From a checkpoint of a small transformer trained on Wikipedia.
Training: a variant of SOAP for these matrices, 605M tokens, 2308 steps.
Each number is 128 + 32 x the weight over its row's rms, rounded and kept within 0 to 255. Layers, rows and columns count from 0. Numbers have three digits each. The size before them is the row's rms in percent of the matrix's.

# k: layer 4 attention key, 256x256, rms 0.127, rows 153-191, columns 192-255
# q: layer 4 attention query, 256x256, rms 0.127, rows 154-191, columns 192-255
# v: layer 4 attention value, 256x256, rms 0.125, rows 128-189, columns 192-255
# o: layer 4 attention output (transposed), 256x256, rms 0.112, rows 128-188, columns 192-255
k153 109:128120117133132097127124084130111136131080065166143094151130118150126092157130082114078070116147158083197102079152179108122118073142182161125109141219105096094104082158089171117071189096134115
q154 110:158173083072113076136145149112126109204120148156143168093148161113137052157158132109135114141110115124115132153125161103181147185073099122170152157124119149090087097183102130099145120112177153
k154 117:085115122099168172084117106161088099127143137094187129111140123144193144131150183069087112154109135129153179081128118112204157208092143108179142162111078187091152091099077156084112072140171087
q155 106:106143106119092091139153125088117192102176100108139065176094120131138137120156117156147107118138094136102206188159205174092149138120174107109162166092159145136110131120072140078160143164103100
k155 102:147160070069120100186136102082101117132101101140156076163123159110089143108124092158118144174141164140098144128126158164065113180127106138099136156186143075150107142195093166116094096177108123
q156 096:096174100106113206160136159094173103114152137169146108134107132151182152089123160145117194148127121149095102134129071124176131068082161103138138136145135148138108060172083141186114137100083120
k156 100:095159099103158137104141083124176148131209083139132122132136124088157147158125115135153132136102170128147158070146110097101120127160077176156164110118114141127119157148077098092173127131200135
q157 108:105176112156105099151144123198117079106117044139163086112103118096109124162138200111097122135182097128213140129123148132153140168180170113093098147055096141133175099124194137106082175144115133
k157 113:179128168098063159092146178095159156130124108118160100136088182170118070175048136160181108086111174117128135107183185093122098116134173157159072082177092097098135093155155137139136185151145106
q158 117:158143135171148115150100142154115110136098100109140143132132193193149127107092165139135110141149135129112174138095054115135089114141107077143167123172123114167171146155174101189181138117113119
k158 116:142152160113150135154137093148144113138150147151148132137098159182135099130080166138185084125101162085124168115079159147149180083099144110138181094167118110125153175083135055078126095155125125
q159 106:131140178150164048181123129104094102136147127132183108098128107094144168133121136127118085095108133175104176151136102152122078141093118113149066121115142139110150148220160079101126115157123120
k159 121:135092199181175100170118128134081147155135111118129095128160171119116154101143080119167070125142127133107174183145156141123167212104087110173130115145130080159230113144118121170091116155119151
q160 103:123178086112115083174097156102065181096103159154167130163146185090137100098120139174150145139195096150135088100118101114179111125062166173096114107111178091125101139115158155144068097148118192
k160 103:146122107090132122092120127085122166123109144134085160126156106172184145095114119162133117160095085149119116081131145162123060181064135092128112154119178144135140077124120149112151060048090079
q161 109:124152099148158149160145171173114187152186136170089165128138085171144070099123143170126170125173106100155143160185119128135111103091098133127170102127070144144071130193111148154139113086137145
k161 114:095138089116178155113114067113072138164126132157112161136119094171115060186121140141110152087090093055159187153142180116106127188115099173131116116162111120103166096206071123122122087121123124
q162 108:118115092079160166064206116096145176148067109116115197133106167121140123153070095120153058164185162122138112126109102127158153121101111102155154103182121142105121161119166148106132113114134122
k162 118:129132122141068038096134095148119180108125123102098128119123190104188138138127188127133127156192115099157126117126111123107131052159126107220133112198126151129097139134136112103137118108153129
q163 105:106157067099093093134116086130159109100135131126095124114183099169138134155193106151114185137102100213167110129077119153102139134119157135184155085093131129108112168133167124161132106183101129
k163 109:109134162145083133067124128117176068165154145122087130151089086171131156152160111095142169088032090098090113126112102162176126119152142139161104103128089105167126116110143172100175189131163134
q164 099:104163146146134094179147099160144115126134117048069115100138108142167165131150099119151141165062125119117126127148123133109162097158134109135144117118116139114123152151082112169157144131099127
k164 109:084132186110134127094084116126134107119115171118102153184140122107123130166182156102108139144147070115071149255109102145173121146159188105177117118097086117132080129079116126181129145122180151
q165 100:075123071128104122184089081153155085170105162120110129137133132091141110078162112156156146127094108132145114096056192124095160125156149069170106119110142077122040097153116070160124170179110131
k165 105:121144075120103136167072165123197112146113138148098174140079170078160112107133167071133105191117123110124117147127125152142120147122137167169104122166209092068113107145168152103140162118124062
q166 113:045122120158136139157163156075096114097141172182144042133153172108131093169121098105130125141115094154123105093141092119162131123213116143104112167114032148152158158149074176107157132141078126
k166 112:059133081160162159147102121175093133132158097098132104158114171095126114136107129145140108145133098131083094060113157132111155111136121128102117099190132168176130152129088060149189130155121109
q167 103:161149130085150158132157123130123119116076138144104162118109112187171110143115131100119131183160155103102087196065094184086163082139136151148168123079121116132046093121123142168172174134094201
k167 114:131156142086076109090109108150150029116124114143095157146105149111179135175119094128101210120127115150123186089154100183157161092118135137128234072124122114172153100175138095113182100124100131
q168 105:119109171109106100126114067140134113107156141124085125134110166133097093149130124148123145124160103086185117123116091155113082140138184101156091122122151063158114096150079143134141107116097184
k168 116:084142106151085152138107139157174149140097113148075163155196207126082091078148137158107162125113209100151164185066115144095057151114125123129099138088129052154053130107092123104172169151149111
q169 108:174169134082071171128134108136126125091167062189146119216134089198122083135095098165160123169128189133162188117129132103092119102153117119092124144113173116146139081158117119108129087159109098
k169 119:194128146092146160089171102185193092041125081085168137131178145178129113130125071106143111133129189153117137099115114114094129138112091094120159138106103088079118130140145099078138142139122108
q170 104:181065099124127177130137121195132153078099128102113080194131131191138122129103126129082102167113131118080187147117136168151077127140128131121085150141099068131139100077093150136138138152123135
k170 111:148107100136119140115133132113173098135097150102131163187188131123148138100212118145126123080194117169144113117124156101148128120179089126146071117120113137136120129150115121114076108143096138
q171 103:145140130157101113168132117175205111114203149143144162148211166172134096178163096126137104121112169094066149090157132078138125083114087203182126137178096099119152092107077128175126167108117109
k171 110:050181106143146165133122162106137101042176196132046123152102183138145140090128146149158126078122171143130164134163128137120138122080120166144136145147147102088110125093065108174133078093145109
q172 102:142176051089140114155129102137135084137056131163160108149165148077069100130107152051096124112181091092120137154173171098111129109084129171135107126173105132111141155186145146082155131101135142
k172 111:108129097140087092177151121149157189144077078172115142169133150153118172134110132126154105130125124147163130093141110197121156119084074057125127135125117156101146142135100183139125098111168168
q173 100:097151124100069120180108159132135110144132108134121166154164161177100122124130115080166163102050086129122157121109165137127227108160157099116089122139111158089120114089144171131121153093118168
k173 110:073137175095122158137163162151131082163115108145118184089145154149140084141139192138133108084134067085136173132164163119162118168085111066137106083153096140108104153137083100142100149129102125
q174 107:067137049126141120168153090124188145041141165112110070156081138159198088116081140158106166121121153076145087179087104146157105122157089144122156145067130108111081131078170123074114098139118070
k174 114:095108087131129142084096106143142096112131071155092151201026105103167070110116195156151179117097131096135090163158161149117092179163137137076079140115190150117175076099138128106113093136143125
q175 106:138094161137125110121099138115114116150089103094172179127101159168117148189181108147109095153080156122090136146142189182122123118153077116153160108095093120155119126107199126085162141125113118
k175 112:077103129112054140132154153159141109082093160105145139145110133139130105159086144162146104091120169101135149138173165114128143092135110129128138123081103122219118136091130131116173096178123073
q176 106:155135116111091115156121098176130097146149077183190086136126125136144168144137094078150083140183161104102154119186104162111107106102114095121127083179098133121119080123056132122098136084141100
k176 110:169089115099110186158085096140165134111074129142140163136125116156149108173217194100182150120158136179123127130175145140106126142113052156112163149154088155065085169114144048166135178166169073
q177 106:043161074149088108120183114131154196136177114159142141109137072120164095075097105127129115134165125143154127134168128154141160150179117139232117112101149080106161128068101123149155213104132092
k177 111:128192110123120129155158140154140122182163112120103132141130093080098159130149159102174059098194096139075155118112123106120144213106155111139152117132077122135086093116133087159171151132160100
q178 097:101161153048104058111151104135130113109123153159129087112082202145182122116118142091192093130088126152149123177168127072158142128162140127114125068122131219079123115122105116173049092132126086
k178 110:134106173107077075109159086112146104089135152160163144145112187155148152168130138009160158169132150140129188161122123130163171156128127078075096124174135199169112121153185137057098106120176118
q179 099:137149090112165140126089106182174148156124133144114137140109077124164145166126178100118131059087143096133152066185083139164040095129157140179167140133121132095170093204169149094159139151155083
k179 107:103117099110105123085128069140077106084122116150104140142111118116130132135079099147076100079133130136125119116210160195146074095111136091101084148131139172127087120142166156154174107156191092
q180 107:086179117075084104139174159155116164093133155180133108130140100083094131064138098178166102069176187122134193129133106097127165122146029171117137143141189135094156123148089169141096143152116162
k180 110:095106175166101141128160077131144136099147119168068102118106119127135163127134113190116146058118166118102161152189145093111175099117159102117128104157164108055119084197118090120084149147166152
q181 110:096109088166144087146128091095177102210123129139110166124122107137177082038069127148138148161104047116080097182190081089117114151064115111103085119161117166148117145176096029114120148135087059
k181 117:131159119082105096134144204101159113137101109167115090107179153101172138109118200099124146125148131140106136126141151122110095173099120082129101140121138127129152161136130122125096189110122123
q182 106:144083105156097095118070090142143164145184172195121135156200120153154172098108151120068132137120131194086120087134144184128160162112098107164141133124158085141100120154157157103124121142120130
k182 114:065102141166141105142173125106142135155134187160094133156117122138134161149096141104131122104150133132065135135202107112138147128179091095127144073159233204166146128139138110178112165167160053
q183 109:146162129146112158156084144112176129116085135147191120147075180174139076136094108154138137157170109090086174085089116100142103080155089146163103094110085127141131081041123124119147091167055117
k183 113:124195106071147102074089154152190119119128158156158130144125099107106106098114133149159143151147121115044102108125117095100109136172154142215098082153122103140158121166134113122149082148105099
q184 102:129095122130165128127082165143072167152118145181069101126139166150185131140131161134152081118159141097105169081177117071134072163188096144207133117159119117113121117101159086165132121163074028
k184 116:104123110192131114135098155158117122102073068128112122170146187119074123170115067159117130181155096112132126113150117091088112135139108142167087167085095164126135180120114122133098082184059066
q185 108:092154135155139111090073156097127161115110122169145136093182150176095109149069150098126094062188075125143124093085123136114112153205161113161129101061156152149115075101142182110147100090152155
k185 116:122084083087127127121104129071093122103091067065135143110182187092175144112110122147154149132118071114152097157056110113114077137157184116101116122094137093163116078098131153156147084139121137
q186 103:141110098137140133067070134128206173121123078141190149102172111140216082119111140116165061160150147154147098125070133140105116159156116050116093099131154150164162149145123128126171094170148107
k186 107:109201082075186113122123146146163113087148108103129127115082142119163136131214096163141111140122120158178153118111168129097165096192158096137138135145132181182117137073163107177053167112146078
q187 108:122173135136106152080085181174145139127126151160134125166088183159173142130048149188120082125133161094128133129109077125081125135172096095154101142103107179082141183151142078116124108139108077
k187 110:106141075101164099077123189111125185101139058106152145120105149148118135165091120052155102139185144102095117157090126119110074183129072101100099134155101141121125136136202138131092106139093112
q188 116:099145093198095106101156156129121066092183075114116123086132122120151172163157114140145144091123137157102059132183146157078097100072117100131118138160125144143089097192134097113163101136079095
k188 119:085146138089138164117077159138125087102147061098143156081101103104141156130090166105126126122096112134085096137099108134068171127139143165179146108123109063149087146128133165128105103078081141
q189 113:183194106163176105089116123154138138144116092116115128141061119115142175126138116136124147168175094122155133112121116141121145124090125183145109046151119128081101150185126152101143096146114101
k189 120:196133169122116110091122169097099107113089153137108129087123111091119120223129119112113104123114130073113143209141150137134117157117160143124137160115123150160156136127128120069147090162123136
q190 098:182151165135133109109172133135157125132133131121189101128117144150123136122107089113172150117193188117097168151174137151157161130115052102119139130182191117093175116108131127138149143097248127
k190 104:147127174157127092081106105144174119101094104110135156116153112135157171059098120129149110089104170106138171115128134075144136124127113169082105098190156124160096127083179143112197095128184151
q191 105:089173104120102107108076135134138144091148184100138169168120112101123080124153076125123161154119114102144110130153119187151163165215126084147094094170134150133074167083150207120133129152103186
k191 114:152176104125121169135109206087116122147129143090208071101116132131103106134129167115089124159103139139091142118080169114199146163134098117145131099144148141136059195132152168154176182138115212
v128 091:150112104106156149127183242137131111176127104109114113120093112163171149195134093115115133104096093141202162157178075114138120142134078176115106078099120159070156117137102155171097120097078121
o128 096:117158145157143090145190142103137135144124151144184123095189133082124126091118148092110128128135159154092126136111134163134126088114096125105127163177140145133084154079153187184092080234119103
v129 097:133115106188110150141122126124124129126152115184105112117152129141106182151053137160166090081176121110115127106102074093171123135110123137097137106033159124189148104161157116115088149142106111
o129 092:149152174152112103116125064195115145111086116105156125130123073147133114105138143137081137182173152131116158101134142143077173050097058124135117169242110157109140135072125118156162132109118165
v130 083:178165152117166095097163105134133115156124144120128196053130136128144115147142138115115148078155086132135134118143113139102141146126184152196136103177112140113136137096123059142145100095114194
o130 089:138122140139118149154165117134097149061132073141135084089163145118115095132100093192170156144115148102192158081155151103111137148157159133038059137183142135139144111155155156120093115125138125
v131 092:124153148106122126112086141154105165180155083082108187180077079131091180128129139113098182171101180086064088087171136147087174083134106125144158090133178110144134138107183150107105157082140118
o131 093:041098085158086150128166098158097118118133173130127083128125123115136097115131131129107137098075084138179175128154147103112132178107101132163100153133128100125142140097077101133138154123133130
v132 084:126094123113142142126094130148087122121155135163114090180127153063116094128126149104107110098092166130148108197139108102143120145107129127130120087084075085109141131152160126175130147144107165
o132 092:157155136122153136103140091126122128126112124148096149031150158158146219121117100152137127168185064121137124141142140104146108166084140156081207109119174197083145129121109139161121102163165128
v133 091:130123107126153162169154121133161050133130116150111104096110153133121134122159079126097137087138107132110150090154134097052211182122120153144140054114118208170152148109077172143130128146152117
o133 094:127123083154135168129160156144110183099135129113136179146126113114123175104136190198142154138161135169158106225117153184106105126149203129140128120118160135173096129152236171144156158147104123
v134 092:194178107085119163126091110087102103138170152113174138100123153200052197103177131120015144165115151158072122155156140078140134165157158109147091093129139141056105179100114087174107142117080044
o134 096:091091130177151113133105139141129146117213115134082102140165117121164131126114112115129117075170086120117134135121120121071123100125116113089102152247094175168194139097100100105123170139196151
v135 085:177116135154114131156091129122105081116187072104146152112153164113131134152153156115138175141159157123108098156075142133113097137127082130187104116082157126169141119130084185051144123135153071
o135 092:076183116162132152138095112130126100147163106114173163089099125126094164179108133145088135171128107141130119093168096098118104093198148160069101156130108087071148077113103101118123164134141184
v136 086:153081171158151142140103141155157145141123132139081136158175134157075143143082112061160116114118130101067107197126101130112137141117133161073131137129088058165116115126153141137081171093121161
o136 092:153143134095171121072114078147154165117138159150193113157133078110170098133113157138154133148159166112130098112183115065096167124125156104123110129142183190127117119127187142173050095166154179
v137 081:131205099084085072138120166121170149138113121116076147127080169129100148134090123120204148136125123110150145047080180118125164191126156110099129123103122136110144154121066163145110135096135180
o137 087:157078154153168171170106097143103093111140119114123141129117106164180125107130143126099089154085128112123130158141026110113099177163129162117166090094161101178171099114151111129114108122161134
v138 091:141235072123146108127128131161181141128153167134140141106125144152152099133095100127160126150144108116159181153139089106128113045171100093087116156150110101102086129126146126164137186146145093
o138 098:110025137109107114187149161074106094138134139133129115157182134148119096164104126128112151118142176098091089092171127129185153210106145183134163097092119182145158107157109116133125121151155137
v139 076:099161124136148134149097117159153130191079149080155068146178176125177153121118101143101167130111127119160084104117150168120111081146137155095112101121104119178070115079131140139114133133132115
o139 090:156126154166082156133126089142132070134142144115108246108113135117140154068174169129128124138158137154174169147131138117174143171111115100119064147089168193105146151112081084120163105109157137
v140 091:163147116119135128080111064168138180124129174119112117104176110042069111113105124128082160094107189152116100112179140132133146148150120150125132125128125108155103135151143068138067136153135116
o140 090:039112115085158141127133141132157119123176113126102122171201107159098102151188111111127173149117164065125153108176133137130183112115155113109159108128146063117181145125115141129134125096160174
v141 097:093166096131100109131128145082183178162122138142141092129127117120133147104143114134169176192157141148198098096183173106135186145118194163171113165143121137126146169129218128113148094139118088
o141 098:140118167083077090123137138150052132153120105111092122177169200107086113139107170122098087095131121136106174115103086116147119073055110097184122126084174128187075128139093137161128173088176168
v142 091:126134171115157162108078146079140162096106133127181123084107132141150181141170143150121077151088093135145149093074195113132136157132173112137142096109120139149074153132151202138115117174122131
o142 096:134127118060099096140154081145122063113169184144113129149113127129133090118122095148115100072156127145147108118153087165187108121150093088122121156209113103127110100145078130137083134108089081
v143 088:149157108168084085137088103123159088111129109105121126093136094102101161135114155100129072074118127124125109073100177130076142111108118104101091107124108168092137077194064092133158086090077146
o143 095:028075176109081149096116103171177149150156132138098138146177111120116120057111128128111137117170143105065126158133163132124092165173096099134076141102143133119169144089201113101138155125128093
v144 078:090086154082148125138149092165171067186143075119113129174106136127107135107111161112138127028079146104119115097146088136107151089077176194124154111121148129129134155163110122126106110102144087
o144 088:177099081187164116075121165115104152134159142093144124168120131177118151109135067200172171182145088147067179136097165154129143113111116190142134154139095134124114148137149095121154074105144123
v145 091:128113103091147101121129143117153075114139139101170159170150098151092139174149046118100085179111204145130120142152116155104098070143143184151091087107071096161154073096141161189096124075166094
o145 097:142141123088163114165130131137103146107092137136104135136130191083090133157108163118153152115154105150091137093165152092200143145126154105099127154111132115115137114200128085063186120151165068
v146 087:152182166177158081097114133151133107093114076125127118155117131150134101182134139118120128136158143080126115157116169086094100037146143124158153149084144127145162152040141162142101162160126148
o146 095:100077132089133123152129059167182099132128222152117164105133107130089117122105167161106124155160117094146156070082093132168096134082161146168130128110121129104103149157127134164112132112153138
v147 089:108113131138122107135128127182138085161124152164055113136161104165124125131093168103092124148170141137049113097154126124120134148113189082143136114080172103196124084147143109117119144141118122
o147 097:124139178142110083077153142116132160042160096112159094086139106068013121137120127166174096104111128134194140138131198185083106103158133133091139143101111175122104127141166165097105093124138147
v148 087:128183136064092099106120111142053110145114127071157107094144069097120134170129118103121103126111137110089101116143094125178140104146136166213117135150205091093186113180133180070150149125134106
o148 096:145168114171093111138096177112178193129180130128159110169153135166118092167075197124110089158153100068128113158103136082125114146137169152115182121111115152096107170120149065080166206106127131
v149 097:109167159112133115126155134124091072121132062119144141086173143114116103153118105125101126151123145140135061092130141180054141146156159141128139124122196134151131124122147091078118170184096147
o149 101:097119138142154126131118178095149194133113128102112177125091065144168167114176189111170130076112129095134165148105077074153131132108143095097155102187114131081151118115138104148161100072127137
v150 089:151120163141156124114102156134165040046111113122117132141127100141123087122076104114136123062193074119144093142096066155122114107175153140131127119149136083135208101144163137133135120104109157
o150 090:085086140107155090122201096112137128137089124151116146151152118152151136105120167135126131176078131110131106148150089092111142100063109105077105124194144117182117118158101104110104162092174062
v151 091:108099122083143148050127127142127122125132109075146095126177096164141132139144141134164126128105168130100105097129103083139179121125150160155169165119129095182149060133071158168167131081090121
o151 094:179164102130141111145117115134146148147089096150134183085095096103112062165097168066092144136087120126102142182096160101129104205149091130151164131166151113071118145121154095097105094181137151
v152 085:159128162125097138127131131116141121161139133103110163161130187173075123090127155093191128052117117111169127064115119146144154114163106137086183122147115132145147103086115099181064126114180156
o152 087:109110089188083141150066122129119108130088157104094143119175119124187064169112148148139162141154085144088154190098139134123081136048139133132136147096122158132112099166137141151118120140076102
v153 090:090110108148172078117107124159085112105146101194083126151115116174183063172143138128150064105157086163131174175172119130128091144099104131106059111127119115147087163193102109177139059083117152
o153 102:189144136121148149133115146117133169184158159145115178102195135112113180062110094182111116140119155126070112143098134117118150114148058141173132156169070141114179088143182101085100165147201103
v154 085:114077150131133074129070160116136105202148195105086136169112174133080083080120116121135124181131156114121125151144151082140114067132124150141066139125143115139114150156136173093132173148157125
o154 093:134091048176068142079103174099159102112120077151142091133189185129185128132137101105113099171153097077125128097144073160101085143107127128110124124134081162124111167110086047125180154068143087
v155 086:096125136163121147134159172157076133104132135186186147144138081102168180109157118144150204098153111111077056116137162098113152104164172116116143126121098104103143124084094087085106157115117128
o155 095:165131195173113138163115155169179160165198146086138157173146153174122113111155191100094078137129140191163185089169115084164122091099045129161104117099184140128128119146120101222129106168123144
v156 082:131166144094133091109148101137087134135138147123115175155134158143158111078129177163139161140144079126120109078091165136104096062132101142083150175093141150147197187156108080124083122108099122
o156 092:120106129137154153158131148138102127145067117160195137141106094117126128138138110108113138127145148064201115127123105122152106120155152097150130149112158109133141150125106152112146129150165098
v157 086:080106085064152074141140188112110096147156147103127167199159077134101089099155125145097119121126115104118159117111152131127113159103087145128179173150116151132180141124109080184161120148087142
o157 094:213120156124170151125118144086095139124166112075096123110120154125095160163147125126121171104130095107133094157096099137068124136155168151197135145136204088124131171143163118149142150163127115
v158 090:126157143118074134119116143147096161121092107036116130099102136050061119149203132123140111177123134148163138126072113094117139104094155157111157100076102093182086098132123082126102192168140117
o158 099:113127125119113169134156081134183097113106127161133118125136142204178083116096137133166110105146102142080097105183128151146129100139100151058145178179116108119095114115191080126147118099066052
v159 095:179086059105113120123092127147148132199085065132095090122142124132112152138118083167143138121141138148092129132102098058143106145163167083100073084108080084124172142086096173081146091160105153
o159 097:107159148092129069152103145122124122077109200112147147155126140104165145058098152102134109152144072137115117148103125188077180123105112158156123180121159137067079101152199124119131216109168096
v160 100:135107087138121135116130102159125118099119142118091174167116174124122130119068140110098140134102129169153091135104089146122124165128116140114099113183074146088096126161098096126112124061159145
o160 102:182052104115207083051127100070138052116060119133127085174086098114172147115122076108140184139095175174105142112163152155099142094155133082066162096101160082133140153143158103115125072111153133
v161 084:092153101143115171139062159154113138124166173165124142090157125105169104103143126151122084113146051164095126142137147126123164064142155056231089135169125154116178129127165092104147139125124123
o161 089:134063057139163150109151101160159163111116159107076134127110129153124173105086138109154141092138141122182190109163133158225124100137097150116143121188077089188123121116173155154113115133148177
v162 084:122101125134133080165107123080112131155139117123108131128100094112158151131120187145131163134141149070126136140146118121133149166170170130121099085144093098110166160121092165062134153130169121
o162 093:102155080143172156095180094103149112077126110187117121107110140142078127128133087085125101162107099161145110127104125096147141090135110176128145081120150184152072062122107080164138096077149115
v163 086:081173141077113170101138149119150090140141133184129127196115110139170127124111140106097162181118113102086146106148179136127122135128099183128111105123154084083090091141153108139142146138172122
o163 094:196114136140137128116123110113080178151148105124144148146205218118102121157166086133134073029125093142182103091120162103087151175164165089116115144114087124152130105070065106071108110189156053
v164 083:097169144106145099131116144153118182155144159127171121126103156116119094147133144105152070147116119059081208143097170091107159122140102104065063090142133115113161124111179198080148090159086110
o164 095:158108104140151153157133166136133120101133175122134105129142086088132209166160093169097199096119149145135053119167139120093088125158161176122130128086121163156113115127123146199119113104113177
v165 083:107092132117164078116180110077128168141107150135104124084110167117150090094139119118182132128079154102116055147167047175135066163142161155113083114078137086100147126107123128094074093095126177
o165 094:125138129149095142117107161117080120119122116148138161066092158143141167187170173124092126120194048154137166107148106144070166136137102093140123146144057139089097104158046124193142100207136104
v166 089:138120089092116056161131095196162150099067110142128114142181128134114145057149141193140153115135107180109131170116102174079144134158196097108118119091136158149107115115162133108101147066122125
o166 098:071091142143184169116070142143031140116146135130173138128066169117120197111182156140121065161105128117188112137175146088124079130114125111169186107133076169111112125164157089076106071148132135
v167 091:122132144148174122176099141143132177181154145163114156128083099142124110166158113139150130124105178154136106108110118159168144149120165147032147127055167166190185145075087166109109093089168088
o167 098:206145144080140062111142093103164119136156132098168085146139115127105196081128164110113129130113085168141148166160189123157151091151089102139103169126169135107084097150161113140163126095129158
v168 092:097142116122142099126116173138153100127113138090089096101106111075116161030063173152111080088157080138157154118127116068096102141197164067115135101078135105117148077171135076100153099106158150
o168 097:130149078103120210126100093135099159101133156160157104180138123109098122149145143109161174160122167146095103112095145127170120158113101118148124168140123138117131173091140118190133106138090125
v169 091:080148130112131123151098172115102131149116159131140103112105138121121073115081110101147105165082128184145158119095140093134131046142206149185074123144106126099063155139128142154114140056136134
o169 098:173078182153165147093071102146148131122039110093170139190137165103102162114143116142183154062146160143064084167097134157108078141106042107087203118104127168130157134083042134155092123119176127
v170 089:154081103157080187169157128101115122216158129117100125169136130210132140124150200114118101126183123112088148066082159187122099157099157134084116101066116157141129142100134185170139129100147169
o170 095:159153057125112126059172116119120157128145154157129070130091102060089115160133079151138141146086131129174103178131123118129131092127151141127063094145109067150080124098135075141099130108085123
v171 083:097112136097128150143085118135114087115141143169112060154142130088130115139123106173163123153124114077132188172126128123109133129132135154091114152109185129174126100112161123138117122180064200
o171 090:115079103135165105106148092055171203125112124133099140071151078085117139106167094057121123188089147157161054081177109167149174133145140152100116146132112149147082149152134128184101210155137107
v172 090:105127145179144228158086175116144108149125170173152113128145143160179136143101119093119104058123112070118151105148133136122077161100147121144028153183145029098120147131133080139093169132132154
o172 096:160126087150103130114127128091142143080057130093102104167150197131083128079091169164108147186181124155169144094085139151074100111146160168112140090090081137122138114112089140147088116174055123
v173 095:109139157141103102128174076187128135106138094120085123101131163184128140123108126113043111110114045142080159117112093163172188116123117091105178168131113076138109110164120141127090192167127164
o173 098:157090137167095132054147139139164099135149109164163148161140121109080124123160077147142157099137156104108170151177089068142118137179095175110126108112103071113156167106157107152185084135139140
v174 086:151082152144121175146108115158172133149081109074147149141113070062159106178115145068140135148079090122151120133124094141119096154185145151137085119171140098143113077142154148098088084112151134
o174 095:138122136160119121127141161058124154111118118195150101119124122141113127124070122100103079132136139131074194124161133125179133144033163150088167183161108168130164093088147129150119154068162072
v175 089:095137151140158081175148149145172084106154089092107103129153111151117136150077133109140106128078089083059098127116050100175116151107126135125166113156175097102131151149067108118197104126132177
o175 098:123138123113077113040081187116146179115124138122194083128077133142157164118180122117150159119157160153158103126095183090093075126186132096106080149087140142118090102077147125138147074130139097
v176 093:066190162164137093149124099141154145151110167162103114138133139073137096132126091153098067139149095117168211224142215185115103080120132177151135186178153117126061113156165108146124066106097149
o176 095:149099138136109117136131150165109088082104121077131179156129201132116125110170091107174159118110152101156142030148088138144189108162080143162207145079053106113103163129038120110187143122179141
v177 090:092144152193142127112128138104143128170136117135108109193132099177164131145132198136130091141160124110123108094150105083136119106179110106107151122134218104099189144126094133125141121100098099
o177 094:128122159117083144108132137104122149120145125130108112178055149116171143147175134133114158116072141159104138099065132155127107163125144147142151116099085197149102139144123059101136079138194110
v178 091:047080126076127157122083153136183110106059145147123119124125158167144183093159134094158066159125167112082102111143156065177119180091110150183178099168146126103111127199218108144134128147170121
o178 092:131098135181134102133108108061090128125172080134121097143090146155144127200128131149121131136098096136156117187089143123113138095189158098105127216170088125162152151106108133127123158076118080
v179 087:151119147153098152175165119160200085069126151169142134187127075168117203183106183135121206053193140095112128107116159144162140154101170137165136087146099152159121134120122085101197137161110095
o179 096:172115152138186088144143095132154113134177128094126098177153143143119122074091091178142125119087135137185145144119112187114096142165149126139067171160139118116139133108154119114117125085099181
v180 093:174072162183141202102115118098134147092100168113147144079067109135098128115140107143116113143077159088151148152123105104118142163106170124135126070182084077131218125143146124126163168133182170
o180 102:138149101094136065113148152173151110102118098146075172097143153115128149110150094073142080126135057181103125154128169141117166142063139119147164138115164167187102150162075182177110157119093095
v181 093:084139135133118160102151149100115192119132131153092074141096132134136093144169140113105165110067128135087122118095141144177120088090113144106143121180172096155097191143141149146145132127051125
o181 100:145123128100114094114126122150097135163154148133183191148116119151111106121095114145144080124119116108153142123134171059120188116130080091130172147092098157123138148146180120160127136123182134
v182 092:150127130123113088130138127088119169134104177102147087104147155132120112196191101121065118155098128138103105120096083086091162075111155128108163115168093151122072077108135160057065135124097060
o182 095:084171116104148141136181149113142106124147174139077140162134128166132117098127160138220101098133117107119051091083132097213134135168098081155132119134102151112135152128142127133194133094115177
v183 085:125160100110115078152176101172199000145084130144139151140173178117125089141090152103119132110160098105130089124159183121111159115129131196119125138123120170042163094120101135052156086151144111
o183 093:141141193140219187099076123111087142102185099102137115125130078131130141165192140153129161073119131113117128143132114150098111107141129063132106127054201153157131111176099118065119103140093107
v184 097:118115086098115161119159117134176151111121131183165149078102137147191154096157180133134115136072169170179104150146153146088114117114115135186065112168130124103164152127131136087094109118145066
o184 097:097106133161139145111041193100073142125104126138131119125128106147139137152116150130180119102113110129150210097149118096106129142141104109136152098129081161174108112147127127182182121111119121
v185 086:154133128174148140209100090099149098049155143126127096142131097139128151128116129149131128093179107135132128091138097093113142094140114113173108127138112114089179165114077160116106118097150153
o185 095:101122186101065110074130128069088118138088138102134107108072133108192120098112134107176121130095142041122113165131101134133129126122110133156125125124113140149102111102142118174119137126094161
v186 084:140144159152153180170120129118148079108206147124154114117143075146077121091139068180094144090108106123166112111073134138114064112162123129040148150113125141113070168116095094100085127130123086
o186 091:109125147095167154082161100121114127203077101140125162148156143117155075174096138121157165118154243147103137156153098072094112100123153072164132106154127125123099114186121090134171115079117125
v187 091:127038142085088174096099113111175175134151157153110138134125158118064141092170113111139102151130121116095130121120162102133094141129078142091195125135138130144104089133164135125147148134153146
o187 092:146121110069148113114076179115067115117101128121106072140107131113108107125084038139163168119146187140135149163142172148091137177144159130103122157139085072097135160158116154110065140143176096
v188 086:120149152114113119160079172136119134163133112125090180110146178133094171177102148128166115201077159201165141133134135139113127128118050109102146176131158131087142120121158147162210110152125139
o188 086:128121035131160199150132084082143095162089105138144143151116094162206062115120074128078166054148103140148175123080157171060079165120133126118168133118182147178162140100163130103166146118180100
v189 085:054127117137201133117134073123137173143183126208054081042099131112194124068106175112155113131094112190131151116165124115172080136114090172137158135149137079115126085128114139152065126099097154